Weights of a small GPT-style language model, trained from scratch on English Wikipedia.
Size: 5 heads of 64, vocabulary 32000, 24.1M parameters.
Training: a variant of SOAP for these matrices, 358M tokens, 5466 steps.
Each number is 128 + 32 x the weight over its row's rms, rounded and kept within 0 to 255. Layers, rows and columns count from 0. Numbers have three digits each. The size before them is the row's rms in percent of the matrix's.

# layer 2 MLP up, 1152x320, rms 0.115, rows 629-678, columns 192-255
087:127143135135063136107209118122136116187191104134104148128095164088188165125158095086088133075198081140114097133129077077145092146173140103153123112160133095148183158137117125107116110138136140
097:130119098088092182143129077105130160159117086157071099116121123097103089101058194166147166143140145078151113191092191140135160113096058066095087116193108164136166148156096134107175050093106134
100:141132181208100118143155198129107128167153109156146082142154117110186204131153065107057141209116128188131087058126109116131117150114114095077107103126185181121126158094131107153120143138117191
101:137117103134119102154130120136111141192139147176122115146128082152135175137126134186086141171121153124103126070080097120104138168136171116154122131167179133163191147184149133094129101144098123
094:141104139196115079032173147139136083118187120120145186164128122090140163147075144115107145082174103112096116107135123098192074130150126130221121168129153124120138175133113140078043128119121074
113:127154116140078146111126163179137121160181106137167116098159074114124151149086094074187127102134125153137229127115104104131094119143127174079123097159115155181151154093102110165118045106187066
135:091121119096160077165096213104134117148134150087137146096126150097082168139130089114085113141160110134117189147082131120123158134075105145112110109135122165133086080151140099154135067153172118
099:183148120167126122163123108113113094140105120142152161139112093074108133132133091144109102083220149160147126145169144066171075135080123104145129106139143118140136175132147067144127128148114137
088:124148189127159132160123165151171147142126126159117089115127105064114081093109078120178169146109152112139149145068080075127116098136119150126186117165107107124119169108135078153146137149138144
107:139099130087118179110127143128145153061071106111116149154134154206108171133162092105172068165208145162064169137127176109150077117147135141152104130069112119127120117163143162096074080129121150
097:104123142112141137113165124103129117133139132193108094167138160109075127118085115082142121111155151164187144168164114146149115106149151106083131115086092153164123142117139107100071065142168140
099:097109122113105136115104138097198164116179161113077045093162132125121171059132138102063130190083108067151163089113094182122120123175128137131118103085102164143144163109083112109144105094132041
098:146099121127157143151144161124087092079116167132196127114178122119100116145087164081124089136198156164139128098134097169166130226135069106129130160099063156143078140114114106142130086194145168
095:128092101116188135154137200138085223122058082154141104136114149140115132131160071135133175137164172149099101198096158106147065118111104100153128118123141131112125150091096040166112098108148164
097:154124123107144173080206133167139117112108076173159148134097131189203136127131118140123120119144043180120146199146131151134128159107133130168108132201134176125137138107115131158118086128126112
112:102115141119171149185120146088093118163159163150102106137142117123152128135101105190082146111122085123092135062140143102179094153140129098115152166132072119121103170164112132127136144127157121
106:168127136139122172076180110189112121110104105151102166106103150146090138193149162125125134125214088150117144090105129093144136077102141126138132108151113086184073145156201139109180115118152071
116:152093117177142152178109130151118071127157144137128131139139111091091128182150093141132110128096116145057142075129122096171112084151164126144110126176067149163142177183122135101106118133157154
097:091122106131120108124121106116110094124158129169140097169115149120145158090106160104114190167082117133123129228101159155178149151091142133088163137125065085105133133121192133102128139047127141
085:164102094116170121095122146073129160188110124131100145186083120160142094113117166086135109117099093145148126107113100096105132145115048143148048141147107115117170190213104094111127086154161139
097:098109118146135113168111127135156105156157176061205180106140115084100148116151110090127127069129114100101125104185091158071095105096113135164173120118108099189131112143117119152140089161190124
084:139118107095160184131128122174140122151151139152077159117114076093172142167111129122121129100162145172095157129138097182159082152136121144148133158156135083147159147107107109099126106093150121
091:082128077146141167107106186157101140134121162143129149183104135114139143142119074105119107145126130098107130102168144118073132102133100132035094158137158106100098232144138133170104144084138116
104:196130134140170174114125094155084163201157112069156153123143094126098132157138171081140145176186163097140078133124187125121119144093153166162162125127216120106164133113113115104085135107125143
090:110125054134057103142180131099150124106146169130123070147141127149086082100131157133166195115143119094101111094071157145158167109159132097115145137166131123112109171097150129181128123088138158
111:128176128092163096147136159115113099129140138100127135098144179129146117128087126113124171171137133124116129080094128135126145078097088117042173173121105138157138104098139085144173124108144170
086:086141129124088147129097161151167066114148116152044141169094145131092119096113157166083115188117182118071126177077183118141142142131091085078131144103185097079119189128109092170072114136168151
100:135181058130111086125127121112135086148155141179135120163083092087136189104093169139133163170101171135148168079137103081134144110123110110204172111100128101114125068074150132138114087169118125
089:128108112134082144153129114098132100159160129136111112068074104137158040132180058127176145116135137099108145120124140137247164091154174127182223159056131121136089129110094124135124168011119121
104:191142141158182084136140078110087086157087165117157123133114103109082108168089148146063094098109129109125111110087167059139135149125109080141151230161153139161142127116127111090118125164050112
100:172075068177139145147146172134140134087180195091107077141100146151086152196175112156138112126177128131142139158154149180176125137083149150122144115147161130179135135166039042105133169162120131
097:096126148139156133124149195177150111116101138117050128134131139156123122100122170117163106115177094120101154119110108128131144115123149142141105151208107118160094155103164107136158129131157115
105:132173140121138115106184118163119130155068127129149137066075101119106119155131089161128179114138128186123128113118115101139185115160107094166140100122144125109147054099159115107129110037113044
097:145140133143070121123163121165128145134166124075115141164140132123142127141080121138101159123180144165082157145111081179189173095190133208107146112059126113145148156135053087147166134107185100
099:130104106093156101164134182104090134098165115130134094157144079149119139108118145099136133172119113150087155156077102105129145088147125163128093111137094095143136082061104111095172127084123124
094:138093111081136182105109170113104096141109075119153112116100149144169121079100187088116132114131166114136207122119184164173109161067171118132155085113159133149046125134081111128147124121086154
099:166154129139107140124068159203149159120209131135115170104165199138147175197147118197104128084131179123170117121160142169140140089131094123083112177134119179128141131132117078139120142088122133
096:142111147106171131135099086109151113151127061130118072127109087104156128086136156123109103101109136065128130136142129135159120106058084131120094149172195153148113167185071143067157096123078149
106:108101107193169175115132185136160116135141172118153121094142096129101152143048159115124162129102156144139139150165128157120124079130110115130092147056110102121161120133140114154135183122133183
102:124105091109113181075126114127087148092142100129150066085131176101158152089123086139118209116120155122190140124108165120128150112134144126062132114144147136131134205134145173150159123138114127
103:100097186104161148132116129142188122173168158128136114179166139113131126097073093162130054128145118114195095132096131100183178121157103144135167132151083195111110102097149100107063092057147121
093:138154139074112168195138082148098087062165105138153122059099148048131095133096170094092175210129147136185185134136087142098130116150080122187152119122091179086143111142152116143174140118138111
098:126190145076056107124111131120156094069104086079024132120103123104146122130125177162069155125176134143126124147120127099111157116117120132126153120116088129177102124110136032127151116152140149
102:165088152088153117163133104133116153113140119113166098116203172148064156147091176111142174094123117108130142170137176084114070120200088087116149088095077098179075139068143160104149109124157144
109:082110135088152110117138155157096165066121076095146083105094089092171137128113087106096173149143113120122148133143083098120152121100057098107195146123134203139141111142145151107122130124105168
094:132103123204125088140176139116125117116159163103104116162154105161090156122088130140122119152152159154132124154066128107123138160132138123152153098119189127176110169131060144108176099066090129
103:143142098127156096182109172111107129150175075163047081110100117123155122129119139075113132171131136090163121152153087156132133132144089187136150105151151182120130093162142099170147095195128151
095:137132139113126144149141138157156029146118102070144123141120124200132153092183115141109077106150101123116132127106044166099127174122122133154185135142181118144156136171169128127143128103141106
096:129153204111154119157100142140114094129114135137092102134166127110102144121106148100211122134148090029090135155171151154104135124141089148132160134111148080102140129146162130131056120164103136
087:149117100158140143151160172138120083089146119096136119131169171143120134112133084106076078156122144167114154101148094119181125115140156143170170203151168102145094134078105137123160078155156076
# layer 2 MLP down (transposed), 1152x320, rms 0.108, rows 629-678, columns 192-255
097:160126166079189107124064137171138135127111107113117106093121104155099167145090128160156132108067100144101135083163150113098090164117133140163105143101120124094161106134124110032148188130160122
099:150155133133106145206151115171146125130097171112136168100179137138151152162130102133116130100132108147152118080070158153125152108176143146179105126079103112129079154166166142126137128128103123
096:140090147138153123167117158150068161120111167096088106138103067140140173057132059180163130130108143112150144101086153088108136123146116128077101199128202164092132138179090171088179145124183146
105:139090134122167185096130170118111174112110121201156107122124144052095128160118074101105121129168068170132103101131148114092142107165170133129170197052152088200141133184171110091127119171160090
104:148119133195117127126102116123197190159109145097075156159153095145176108067122110115142152135130130080110140157095183112113111160180086143156123084021182078171162141138144142123104120114225128
101:111080146131223160079145133148155154154132138135114137112184085161131137111118158116149115106095077107120103154144141099145069160109166104143156147126135116213156130093109081148077185128142211
116:143138180090172131152109128185099140140080123145128118152192122141084193044075125151101129136089136149118126131147132113184134174085141119137137101121098141088201116098128137128086138184093105
092:151137167098088142170123138126122118102151134164123165158149153159135129157130082158145152101162146169077139163110141132080142124108109108179093105102092123108098131089104081167125107137128133
096:169108118081134104153159108144137133158106173180128142083053153162120126135143110163115128098114080119140141150131150175178127122139162116104157124125140142166095172170111147079095071149129134
105:165116145096125137097116105155129149174151162079111157138206139109150137103138132149153145052127139090106090135152137123081173173105124144131155133114152123140161131134096160134084124109104100
098:141054143116128156127128100149114166121180105113174122167170135154186111181117095111195102104098129174121113133128127113137086182097141159106145128110186115156150166144130163100147186164085054
097:162118096102096134095106062122088101151061155118131219123113186127166080178149090142149116101222149133096117134139139102168128141111101151153107139123139059090130172157110143130114089151152147
090:173168196176126122068151147098075230143111113124170160091144087136124114120126120083110102080122142062153146107130097123125113096114143111146158085143165146096099095092155094115121175149067116
094:138126173048130062145141106081169073094180167087144191121149163164143081174112106136079125119107133096169104131097103158165107069105085133156110127107118081153094124117139131136114058163122154
100:078108106101101131132086097100102175091127201060060099115116139118129116210186151094168159109118186139137149114118182150157118103163137102107080148113123161066127146134119121105119146124057104
101:134113116152103140135126071121094113101126134091153108130109056082051082142123134162152098130151175120081153116120130123131119158169148088182159117114097145177133161120108132188114144131113090
100:180170113125120075091119152128156142128129213143153091153153134101133127128193116150138148092132187082180108130166118144157168124087127151154097140107166192117114133099095064095154124110174103
090:167112161093095156104126106176097163120147182172135098086140094124069102148088122179121153192142131111107084110103180117089131127103129111111176168150179130084149120141119172147148209105134097
088:182077186087179075134133175118119129116097135114148105090104141022113127076175117165134118134106079086133155107139115115088121166113117102139083083080143158166123143127159159155135168141124135
100:075106114138123144117117152121176186157106115113189148116056199156071129115115140082102082017156137156121103079094117134078106138122143155138160136069098168106122121155059163115155071139096110
104:131143117120096119135160104100102121152122128097102160080128145152128125166121158159087121174057097161153109128150124139141126188117150105054112073112130073170097146146170131175070146147099154
092:077114174142108135105143088124145126182087135163140117162125081121163070164089214132142150090152111098084172080129046098147120139156094206157133120159117119057116157086140084131077156110140101
094:104157153090143123072121156139119105164109137140128104084094122162094132144179123154102083130096169141133131136190190133075108099121171111150136100179156128124137113120147074162138157121082142
108:126127129165141065161168119102100098106089070168142054095099116122146105103129085157121115115076180181149166087141092152121122142141185159085194176149120138096157178146176093110103150118197126
096:149153129105168096104129160063122114165102129102151167127017140094100115147148114068084131139114121104178158122165110112055185169027179136113183132162126217116200114152073113154094156090180133
112:084112168156090166132124130224086169161113188131114075162192074130115134137109130119115125155153105124136114109102107113147138144094161124080137194116135173135168165086163132123092138138147118
097:103148145215189161095126083119094107146144101094108152135121113100070099141179127141100133092068162089170109223080089106113149132179138098150124128154177145090060129124183106139107078155143145
097:106120163147152119175141110134125102124162163107081134113085114109178116142103123200163104179168132119113168184139088121069058133143182144170123177125041113153158129179175079153137159123197173
100:131156130161124165132138156100165122124133071170150115115075132080199148185122117142085131105161200151092160142100098120150137123125087135115191107103134130116103105119074146060124107112110151
082:139060111161132077175105120184178130064150108085132110148143128117143121106100110151111182147062134169060200077123144167170145105080135189101131107212134130109129130173129124130155183148123173
105:161154154142107137106155099117038147135156100185093138116085172202136143071032140117086144110105121128124121130171142129167163122114146140129075186062097146099105140154151226130160125119093116
094:087133061156082165136029110128076157128146107140131119095130166126138178088108125154175150106118102135100076159152118103131150140067144181125126158085141118089117155154143092143125123122110174
105:120198079171061180093103092110139176195138143179083181134130131129121114138118105098095138123173122117078094110100141147210115105170100068161145138120190112090158204143161172099106133163090111
092:119152129075125202131152126132177123145148088118109129128168140164120186098123093114131136123169148136133118142118123161192132123109162065161139148133147069139097100161113081168133189074097149
096:107162193091106150127139097129192197175125083190069136099069105098146122082136099097126075133128147156186125134196137108160137152077127159067143113154120188111173134150097128117117133129136111
105:073102162117140113168121134133097127159123147068152162144101141148163155132105150133103096115106133143108147154136142113119049103101178138132057132109115137099070137066099148125155115162117136
096:152127078142069135116111008150123088097073096111108157145136100120113098118168129157116182130155168079194141155146104146130127163135092119141102136174136097156108058136133145077129153130116093
106:140126093132098115150119134130089151099164071187147074121055147138137132148136115130133108069142179123134154177144131150185114194108084099102127152121094126104056159125107108145204150163185160
094:167162077105149067136149093137081135149092116129083147165110109139167139135111106163126089137093137125057180095135131113150109157104173115156140171175201119102099106124111161134139177138116145
101:137126137123116158170099200094154073111141155134164108135108117125133200149124177116111088107141125167121174146082133107073097124098139138136134103110142065208098152145135144166134088059135157
111:207098142090179149159137169139125121192140132139135180112122093127131099105106095059135124118139173095148098111066078123130126091158117122075063147130137127188142150121119108108126042148106148
105:048111162102140146216090137130105102110143077170162168149138114090145115148126097101154077132128068117113170110074098150110113100122142179167103134131150096194153151080149070143165093151107040
087:066107114150160112099132090089120181116101106165111164158100116172131138137113129175131141095116148147169151089112171117154147149121101140151117119146142194127136129120182171096136181085088111
091:163120146166080112080051179096139120189129127157111142109109096131135096134136140147061104170139101113119168152152114172152123128153128141147130194140119177080115110146050056140137136136093128
109:124163074092060134194152155100120077170085121144136108078092111132063113133165107133102109135182161133098156097144118186121147167144146124145130153157108169148164086138084101125104077198199104
092:136155172150122072135121125124134186144111088173157115114112164127197110067137133128144139117111097141186140161085139163148117175081150166118157129159119126075135081149124107134118127140134060
092:174098120159100086127079139059146138123079118169159123079120146028161137136164013176180101129129092100156109146149133137143135116090097162127143158111176108135125142091144127107135200177085086
102:101146113183090178112152077116116255155159091108059100085049162087141114136112100104115122112110100148130135098128137158177159077151140156122122128116102123109151154132102168092173197142089141
103:137202085107119086139108134160097109103162162141092140147196179153086173124092111057093195088121154146142132103106165098123125118156170156172115164104180096124091155081165092150140122187126081
104:141102139158154109115160108102157136133146114118039114129148092122140217163161115118135135173150125138098108140161065063093157113140138105142116146156117192158149096139219130067155128122084149